config.yaml
num_hidden_layers: 9
hidden_size: 64
num_attention_heads: 2
num_key_value_heads: 2
head_dim: 32
intermediate_size: 192
vocab_size: 2048
hidden_act: "geglu"
norm: "rmsnorm"
norm_place: "peri"
norm_eps: 1e-05
positions: "learned"
qk_norm: false
attn_scale: 0.177
bias: "none"
tie_word_embeddings: true
parallel_block: false
extras: ["capped logits"]
init: "uniform"
init_std_qkv: 0.101
init_std_o: 0.0237
init_std_up: 0.101
init_std_down: 0.0137
optimizer: "soap_variant"
learning_rate: 0.00402
lr_mult_qkv: 0.4
lr_mult_up: 0.633
beta1: 0.95
beta2: 0.95
lr_head: 0.0156
max_grad_norm: 1.0
warmup_steps: 200
schedule: "wsd"
decay_fraction: 0.642
decay_shape: "linear"
final_lr_fraction: 0.0
batch_tokens: 16384
max_seq_len: 1024
doc_mask: false
train_tokens: 96210000
max_steps: 5873
dataset: "wikipedia_en"
Each number is 50 + 15 x the weight over its row's rms, rounded and kept within 0 to 99. Layers, rows and columns count from 0. The size before them is the row's rms in percent of the matrix's.

# layer 5 attention key, 64x64, rms 0.106, rows 0-63, columns 0-63
103:24 43 43 56 68 57 54 85 55 33 75 54 29 35 33 36 54 46 51 48 62 46 35 61 79 53 67 44 67 77 55 32 50 29 50 50 16 46 57 83 72 41 47 64 50 66 42 66 79 47 55 56 54 59 23 41 32 47 49 38 62 55 65 39
110:60 37 27 44 39 33 42 11 43 46 42 48 65 53 50 61 82 75 50 49 47 39 49 35 26 44 55 56 48 66 34 27 23 52 16 44 86 51 31 44 27 47 40 31 56 55 48 59 52 57 41 58 60 88 45 64 49 61 54 40 36 46 56 63
107:58 36 30 76 34 40 49 00 53 39 33 33 42 44 55 62 64 42 51 49 40 36 75 09 30 55 35 33 58 40 36 64 37 63 58 28 45 54 40 62 52 54 41 57 57 53 56 72 55 59 40 41 56 48 53 65 47 57 73 65 64 46 31 54
127:65 39 07 58 26 48 22 59 52 37 46 28 51 49 46 46 53 52 40 45 30 49 45 38 08 48 44 51 53 75 65 31 66 56 14 63 66 56 17 55 45 60 62 46 53 57 55 62 47 43 36 60 68 49 71 28 44 46 53 52 43 29 34 57
096:46 73 62 62 56 49 47 99 70 62 53 43 54 61 38 52 49 66 39 52 50 43 65 87 53 45 41 37 49 52 70 44 37 38 55 48 60 61 49 36 64 62 41 36 34 66 66 42 72 36 28 52 47 44 45 30 48 49 47 57 38 40 45 41
132:34 24 47 37 42 51 37 91 62 52 35 76 52 75 38 51 47 52 53 37 94 45 41 80 34 65 46 58 70 67 45 50 59 55 22 34 71 49 37 66 33 47 48 44 41 51 54 47 45 61 65 51 49 36 46 60 75 52 14 49 59 55 49 54
134:60 41 60 85 54 50 57 74 35 52 44 23 75 44 56 50 44 50 59 62 58 74 32 46 13 90 44 36 52 49 72 41 56 52 38 43 41 58 46 54 54 60 55 29 58 57 73 63 32 68 41 51 47 14 52 53 27 31 50 51 25 44 49 39
116:54 54 68 32 48 41 51 99 67 53 65 43 73 31 37 40 73 59 41 36 42 46 53 78 47 59 30 43 62 33 44 58 45 41 66 38 53 66 74 53 39 67 65 48 26 43 54 28 29 43 49 50 72 81 70 53 43 74 51 67 52 52 51 38
109:26 66 70 38 64 50 59 62 27 49 49 54 72 57 62 34 36 53 46 58 64 57 53 71 51 50 86 61 17 50 65 82 47 38 78 40 39 51 54 17 74 28 52 41 52 57 37 40 49 50 49 57 37 39 29 59 36 50 45 56 54 63 64 17
108:32 61 67 62 39 56 48 99 50 38 51 55 53 65 52 43 41 57 29 36 50 67 61 86 61 32 63 65 23 45 64 57 53 49 65 58 48 46 47 33 65 72 68 45 61 39 52 29 56 51 28 43 52 36 34 42 53 36 58 30 51 41 43 37
114:55 42 35 69 52 48 52 00 45 47 38 47 39 51 52 56 26 42 76 64 18 43 51 14 40 36 70 68 49 72 39 62 44 41 34 48 44 33 52 65 43 43 50 66 62 45 58 63 53 41 31 56 60 56 45 38 51 65 49 53 51 53 52 49
110:71 56 46 71 54 44 42 00 68 53 48 29 68 38 34 40 52 70 27 59 42 57 49 05 43 45 55 51 46 26 68 56 58 49 51 64 57 32 32 41 41 49 50 47 47 54 65 57 52 56 28 36 33 56 57 57 36 37 76 54 61 83 53 49
101:70 56 31 56 44 30 51 00 35 51 23 60 32 44 50 64 42 50 50 49 44 48 73 14 42 50 59 51 51 53 41 56 57 56 46 51 51 66 38 60 43 58 27 62 48 49 55 53 42 68 61 38 56 27 61 50 39 54 55 62 61 34 65 61
101:62 38 29 58 40 52 44 00 50 35 36 56 45 60 63 57 39 56 38 44 48 48 58 45 48 52 46 43 61 42 32 32 42 38 20 30 32 68 37 56 15 82 58 57 56 48 33 49 63 48 39 35 78 44 63 57 63 77 43 51 52 34 54 54
120:51 51 27 49 61 38 59 04 59 41 28 64 23 45 59 45 27 60 42 41 47 63 42 05 30 44 42 64 47 39 45 38 58 53 44 45 65 61 37 13 52 64 58 48 33 40 55 51 46 63 48 46 37 17 30 35 52 43 35 53 49 30 49 61
110:75 60 73 57 56 50 61 54 58 63 39 52 42 42 47 41 29 64 36 55 79 83 76 60 22 31 36 41 59 47 44 75 37 63 65 50 65 50 39 34 53 57 35 43 47 73 50 24 52 25 48 30 32 29 88 46 46 50 36 36 62 44 61 45
113:66 32 29 39 38 61 52 09 67 43 35 59 48 47 39 60 28 53 64 50 54 60 31 04 41 69 32 49 53 45 51 19 74 54 44 47 47 59 56 42 36 65 39 48 16 50 57 60 58 37 60 48 46 46 30 49 44 37 41 61 28 56 76 68
132:44 44 31 42 30 48 36 60 41 33 47 58 35 43 60 47 37 30 52 43 11 24 50 41 59 23 53 38 31 52 51 35 44 53 32 89 47 66 25 23 56 79 40 54 28 38 49 48 82 64 30 53 43 66 62 34 47 53 35 34 58 50 48 51
108:42 55 53 39 41 36 40 99 57 49 69 58 55 54 46 46 38 55 38 67 58 54 57 70 40 63 17 56 70 56 63 28 60 63 44 61 71 54 56 48 35 60 67 40 20 47 34 58 53 39 62 75 46 70 44 37 57 54 45 51 26 42 55 47
091:60 58 40 52 55 57 43 00 46 74 48 59 66 55 61 63 46 36 70 60 67 48 52 25 39 46 66 48 57 26 27 49 46 49 31 55 48 62 58 41 60 66 36 43 46 39 40 73 54 53 65 43 58 43 43 73 61 63 37 68 54 39 67 49
097:38 53 71 37 69 49 65 99 64 54 76 50 55 59 57 47 79 51 57 51 48 45 38 79 79 62 57 39 41 62 71 70 50 45 67 41 29 36 80 69 56 49 45 34 57 45 57 34 71 59 44 33 44 51 42 43 45 57 57 59 51 38 61 37
109:60 30 23 42 53 66 38 00 44 52 50 40 43 47 42 45 70 31 68 28 30 40 46 27 52 60 63 54 65 46 48 49 48 28 52 50 56 43 52 59 48 18 57 54 63 58 56 34 61 56 65 48 67 89 43 64 44 73 72 35 56 40 37 62
106:38 54 65 33 39 44 54 99 54 33 47 43 33 38 52 34 47 63 23 37 41 43 42 92 51 29 29 59 38 43 63 52 53 40 29 56 55 54 56 45 41 66 37 42 30 51 59 31 66 55 40 48 48 70 54 52 55 54 46 51 45 51 54 42
130:45 41 24 40 49 69 28 24 45 36 39 33 37 35 47 59 51 51 43 81 24 51 37 19 82 51 26 47 47 47 74 26 32 55 47 55 35 46 58 47 34 60 61 46 27 32 62 63 58 41 48 75 41 77 37 39 32 46 32 66 49 58 48 47
107:45 54 36 48 67 55 50 10 39 66 47 33 51 25 72 62 51 41 48 47 35 35 44 00 59 57 61 58 38 53 63 39 58 51 18 58 42 55 34 45 50 35 46 29 24 51 56 61 43 45 56 32 49 71 22 57 43 46 46 48 49 64 60 69
112:58 72 45 31 72 45 60 00 43 68 35 62 65 33 62 60 36 70 52 44 49 56 46 27 54 49 44 44 30 25 58 57 39 72 53 58 31 41 54 31 53 43 29 43 17 49 57 60 26 43 64 53 43 64 32 60 53 47 66 33 57 58 53 48
115:59 29 35 33 53 50 39 89 56 55 47 65 40 51 41 54 45 57 62 39 69 51 54 76 37 57 22 59 55 63 57 12 49 59 18 59 59 61 55 26 32 47 69 43 42 42 56 59 64 49 71 49 42 51 49 71 56 64 41 49 15 69 56 81
126:60 39 43 73 67 62 51 72 45 23 30 56 67 18 50 51 32 58 53 52 55 65 55 29 40 78 24 35 51 55 61 15 53 63 40 55 34 67 55 73 37 75 43 47 40 46 46 58 69 72 70 51 51 39 31 44 59 20 45 50 47 69 64 59
108:45 45 27 25 41 58 53 00 46 43 30 65 51 51 57 75 38 55 51 39 41 53 42 37 52 41 47 45 40 52 32 20 64 35 21 35 56 55 43 56 51 65 47 27 30 46 53 71 68 37 78 43 58 56 36 47 55 58 27 62 53 69 60 53
106:64 27 20 39 53 52 50 00 56 44 37 43 50 64 39 62 46 42 49 36 52 62 60 02 43 79 51 45 69 56 37 24 69 49 39 30 38 50 49 58 46 52 42 58 49 49 46 83 44 66 55 38 51 67 53 51 56 56 56 70 59 34 42 54
117:62 83 53 57 46 54 58 24 56 58 34 56 36 54 37 54 34 34 56 57 55 64 64 49 61 59 62 57 36 47 43 90 27 64 64 52 59 55 71 51 75 85 31 74 40 68 44 16 38 44 50 47 42 23 56 76 57 48 54 44 51 36 57 34
134:37 38 73 43 45 55 49 70 65 52 60 55 54 55 44 44 38 50 61 64 78 68 24 59 58 65 61 57 33 66 58 48 59 62 41 46 20 30 58 48 59 00 48 28 51 56 47 36 56 56 62 39 31 40 37 46 41 34 44 36 42 40 45 62
076:74 40 47 46 59 44 44 68 87 51 23 77 33 63 57 45 39 42 59 40 58 56 20 37 57 82 51 59 82 61 54 43 54 62 55 34 41 62 33 62 31 52 69 52 42 44 68 74 74 45 69 45 57 47 26 57 50 45 18 44 61 43 56 65
083:51 44 50 37 38 61 36 58 69 48 69 56 52 64 40 31 62 37 65 48 45 21 50 55 50 35 41 36 73 30 05 58 49 28 48 29 73 65 24 49 43 39 53 35 52 39 54 59 37 49 38 60 73 69 70 65 13 59 52 68 65 58 35 42
082:55 56 28 75 61 38 31 43 30 53 35 39 87 69 54 62 55 52 63 55 17 57 53 12 12 53 52 56 57 30 43 43 53 52 42 49 51 50 40 33 55 34 22 35 33 71 73 73 40 54 42 46 50 43 39 65 34 40 65 45 50 60 41 50
088:47 42 59 29 59 69 55 67 45 52 58 34 45 13 54 54 72 46 25 63 66 60 39 76 56 55 29 47 69 43 58 57 42 53 56 45 20 45 69 51 45 64 67 38 45 64 33 43 39 64 66 59 29 57 47 38 14 76 82 28 45 58 34 59
083:42 43 46 51 81 75 55 60 53 66 52 61 59 47 51 35 37 78 60 38 67 70 47 71 66 58 75 52 50 58 67 43 00 41 46 55 28 48 64 29 48 51 56 53 77 29 33 47 51 59 72 39 54 58 65 17 35 60 44 67 41 48 60 57
086:69 55 35 52 41 35 36 36 41 57 60 85 50 62 53 64 44 68 48 59 47 38 58 44 39 20 66 64 62 51 44 36 44 57 32 42 82 51 52 54 73 51 39 45 06 53 70 46 39 41 31 67 65 33 59 68 75 57 26 49 72 77 50 46
082:44 34 36 73 37 58 42 16 30 45 17 41 34 60 28 40 45 56 76 40 45 38 56 25 63 51 52 59 37 21 26 60 49 46 48 54 65 94 44 52 45 44 36 68 44 53 59 41 52 64 53 51 66 54 32 43 53 50 45 90 62 53 40 59
091:79 52 61 56 68 52 48 40 57 52 64 46 33 26 67 52 67 46 44 45 44 62 72 07 66 39 33 47 39 80 48 53 62 63 52 45 27 40 68 56 63 65 60 90 48 60 75 47 53 28 88 45 47 46 58 51 39 68 42 44 46 42 42 43
081:17 39 71 46 53 55 33 64 24 28 42 26 65 42 39 55 68 51 57 67 43 41 58 35 44 42 34 27 41 60 69 54 60 62 64 61 31 39 62 33 49 46 76 45 44 48 31 66 29 65 64 43 29 86 61 60 29 51 52 49 55 85 41 40
083:62 40 58 54 63 64 40 81 47 54 69 51 93 39 57 31 76 45 62 39 48 59 39 65 48 52 62 45 42 55 55 23 22 68 31 58 25 47 46 36 53 26 64 32 59 54 44 57 43 61 48 20 55 82 55 32 42 31 62 32 57 59 49 67
077:69 28 41 67 75 53 45 44 69 42 27 51 72 59 60 68 33 43 56 59 64 54 44 46 14 79 56 63 56 51 20 45 36 64 25 63 62 41 45 72 42 26 38 32 35 55 52 25 70 64 44 41 51 37 56 47 69 30 62 38 43 32 47 35
080:61 65 32 75 42 61 63 33 71 84 45 61 84 58 46 71 33 47 41 40 37 64 42 41 38 32 77 70 63 77 60 58 13 53 60 45 69 56 41 39 64 27 68 68 51 47 57 46 58 32 69 62 56 52 68 46 48 51 46 29 55 36 54 47
092:38 64 77 79 37 42 39 15 38 51 50 30 26 34 33 46 56 53 54 63 42 37 60 56 65 67 69 67 37 53 52 61 45 29 31 56 40 26 34 70 75 44 35 40 65 45 47 16 41 72 34 42 41 25 44 49 71 50 33 39 55 45 54 54
082:62 50 35 40 51 57 67 20 65 50 55 63 41 58 45 36 80 44 45 60 54 62 34 36 70 75 67 53 63 45 29 56 27 45 45 33 59 70 41 26 70 15 51 54 62 43 51 38 70 46 60 60 68 68 41 68 17 63 57 46 78 60 67 36
099:61 22 52 62 53 48 57 75 61 50 61 34 38 49 40 49 64 40 30 70 49 34 34 79 32 34 71 36 60 68 54 47 45 30 44 19 63 16 36 47 53 42 70 55 65 50 46 46 37 34 36 43 50 57 68 31 24 36 61 39 44 26 75 68
092:48 53 50 23 79 42 49 46 60 43 27 33 06 61 59 40 34 47 40 57 66 22 52 62 85 17 55 52 45 84 42 64 49 64 48 33 31 52 47 60 33 35 71 62 49 47 53 46 65 58 41 45 37 63 60 42 53 32 37 71 50 44 67 51
091:22 42 48 30 77 62 57 46 73 79 84 55 38 64 69 69 63 62 52 34 73 33 65 59 47 60 52 68 53 78 38 66 48 25 52 31 50 49 67 56 58 53 56 59 55 45 61 22 52 46 81 56 83 43 66 45 64 42 54 40 51 45 48 51
074:55 39 58 35 70 47 71 18 57 47 39 71 79 54 52 48 40 52 51 61 49 53 26 37 65 83 90 54 43 41 41 40 61 58 52 43 31 55 58 57 54 47 38 46 35 70 42 68 48 45 53 39 74 61 12 59 41 79 56 57 50 70 39 28
089:31 39 65 23 65 46 54 90 91 72 39 54 53 59 41 56 43 26 50 51 73 65 15 58 71 64 57 58 77 77 45 61 50 69 45 74 54 37 50 57 28 42 68 49 70 51 47 46 52 38 51 40 34 39 37 54 47 38 41 55 47 45 44 50
080:41 41 53 80 24 68 66 33 39 51 57 26 79 41 53 47 40 50 79 48 55 81 64 64 50 52 44 34 29 35 52 37 53 33 72 41 57 69 52 19 59 40 29 47 47 60 49 70 43 70 29 59 35 59 16 61 40 46 62 54 48 57 37 36
084:63 73 46 54 86 31 39 52 67 54 44 69 73 11 38 42 58 64 49 62 32 63 45 37 71 34 58 71 51 63 58 30 23 66 43 61 25 22 59 33 47 43 67 35 51 53 55 40 38 50 70 45 58 53 54 40 36 30 35 36 45 59 59 71
089:58 64 64 59 61 43 39 41 41 61 65 57 51 74 46 36 63 41 68 43 52 78 19 56 63 41 52 52 84 17 71 65 62 33 42 47 64 49 42 34 56 20 38 41 60 36 28 58 70 33 47 39 61 36 56 79 38 34 20 38 41 52 40 51
090:64 67 19 81 40 61 44 42 55 18 61 42 55 54 39 63 75 44 60 40 37 37 39 26 32 65 54 41 44 54 44 31 40 48 16 43 60 46 46 49 41 46 32 55 44 65 51 72 75 41 38 29 78 42 51 40 63 36 35 63 31 66 65 77
076:41 54 49 34 52 67 37 76 52 53 34 50 49 35 54 42 42 65 46 47 91 56 79 85 49 70 26 37 49 52 52 46 54 58 67 58 29 47 64 57 34 66 49 27 59 39 44 28 27 55 60 31 34 37 30 59 34 32 53 84 50 36 65 52
082:53 49 38 41 67 31 62 67 80 42 47 64 18 16 59 52 28 61 49 45 66 50 66 74 55 43 51 80 57 77 53 61 38 56 46 61 56 55 55 43 55 88 30 38 59 60 54 46 62 67 65 62 27 17 47 53 69 56 50 34 34 55 45 49
073:17 39 52 74 44 55 38 62 30 53 64 20 49 69 65 40 46 60 64 40 65 37 72 56 39 68 32 23 66 25 38 45 54 41 68 29 63 48 36 56 53 44 45 65 65 84 44 42 31 51 53 52 46 38 57 44 28 41 46 75 15 52 46 52
079:65 45 27 49 53 67 42 16 57 59 54 66 88 58 43 68 71 49 73 57 52 47 34 52 37 57 73 46 47 56 24 68 62 52 35 35 75 37 51 32 56 22 41 30 61 62 53 62 51 42 55 21 48 30 43 85 55 66 57 42 46 63 61 56
088:22 88 39 10 26 66 54 61 59 71 69 63 54 59 70 54 66 34 58 52 61 42 60 66 37 67 49 35 42 35 52 37 45 54 63 54 22 26 64 94 55 50 61 56 45 55 45 55 39 38 45 65 45 51 37 58 38 64 59 68 53 48 47 37
081:40 63 45 24 66 52 55 62 54 66 48 39 24 29 30 36 34 43 28 36 48 47 39 80 90 22 72 57 27 67 60 48 47 46 23 51 24 36 38 52 65 41 60 43 59 27 26 30 55 43 35 48 48 64 38 46 46 52 58 48 47 49 72 44
086:52 19 42 53 64 44 30 60 56 41 57 61 40 62 46 41 30 65 42 80 39 48 24 23 58 58 78 49 40 45 37 38 67 73 30 61 47 69 36 53 76 35 50 55 55 59 62 49 85 53 74 69 37 45 37 30 58 59 25 62 36 56 67 44
085:49 52 54 64 43 62 45 56 65 55 37 37 34 93 30 36 40 37 60 55 41 62 21 33 43 44 70 59 48 82 25 52 95 40 37 27 57 45 41 60 57 37 66 54 73 44 46 45 73 41 39 61 62 55 40 34 77 52 49 43 42 38 54 60
091:44 41 40 69 70 23 43 48 45 49 21 44 61 22 51 73 31 70 55 63 51 33 47 39 38 30 57 47 51 51 43 34 34 39 49 75 52 43 46 32 37 62 56 73 66 43 53 36 19 55 32 33 63 48 36 25 45 14 74 70 49 64 57 58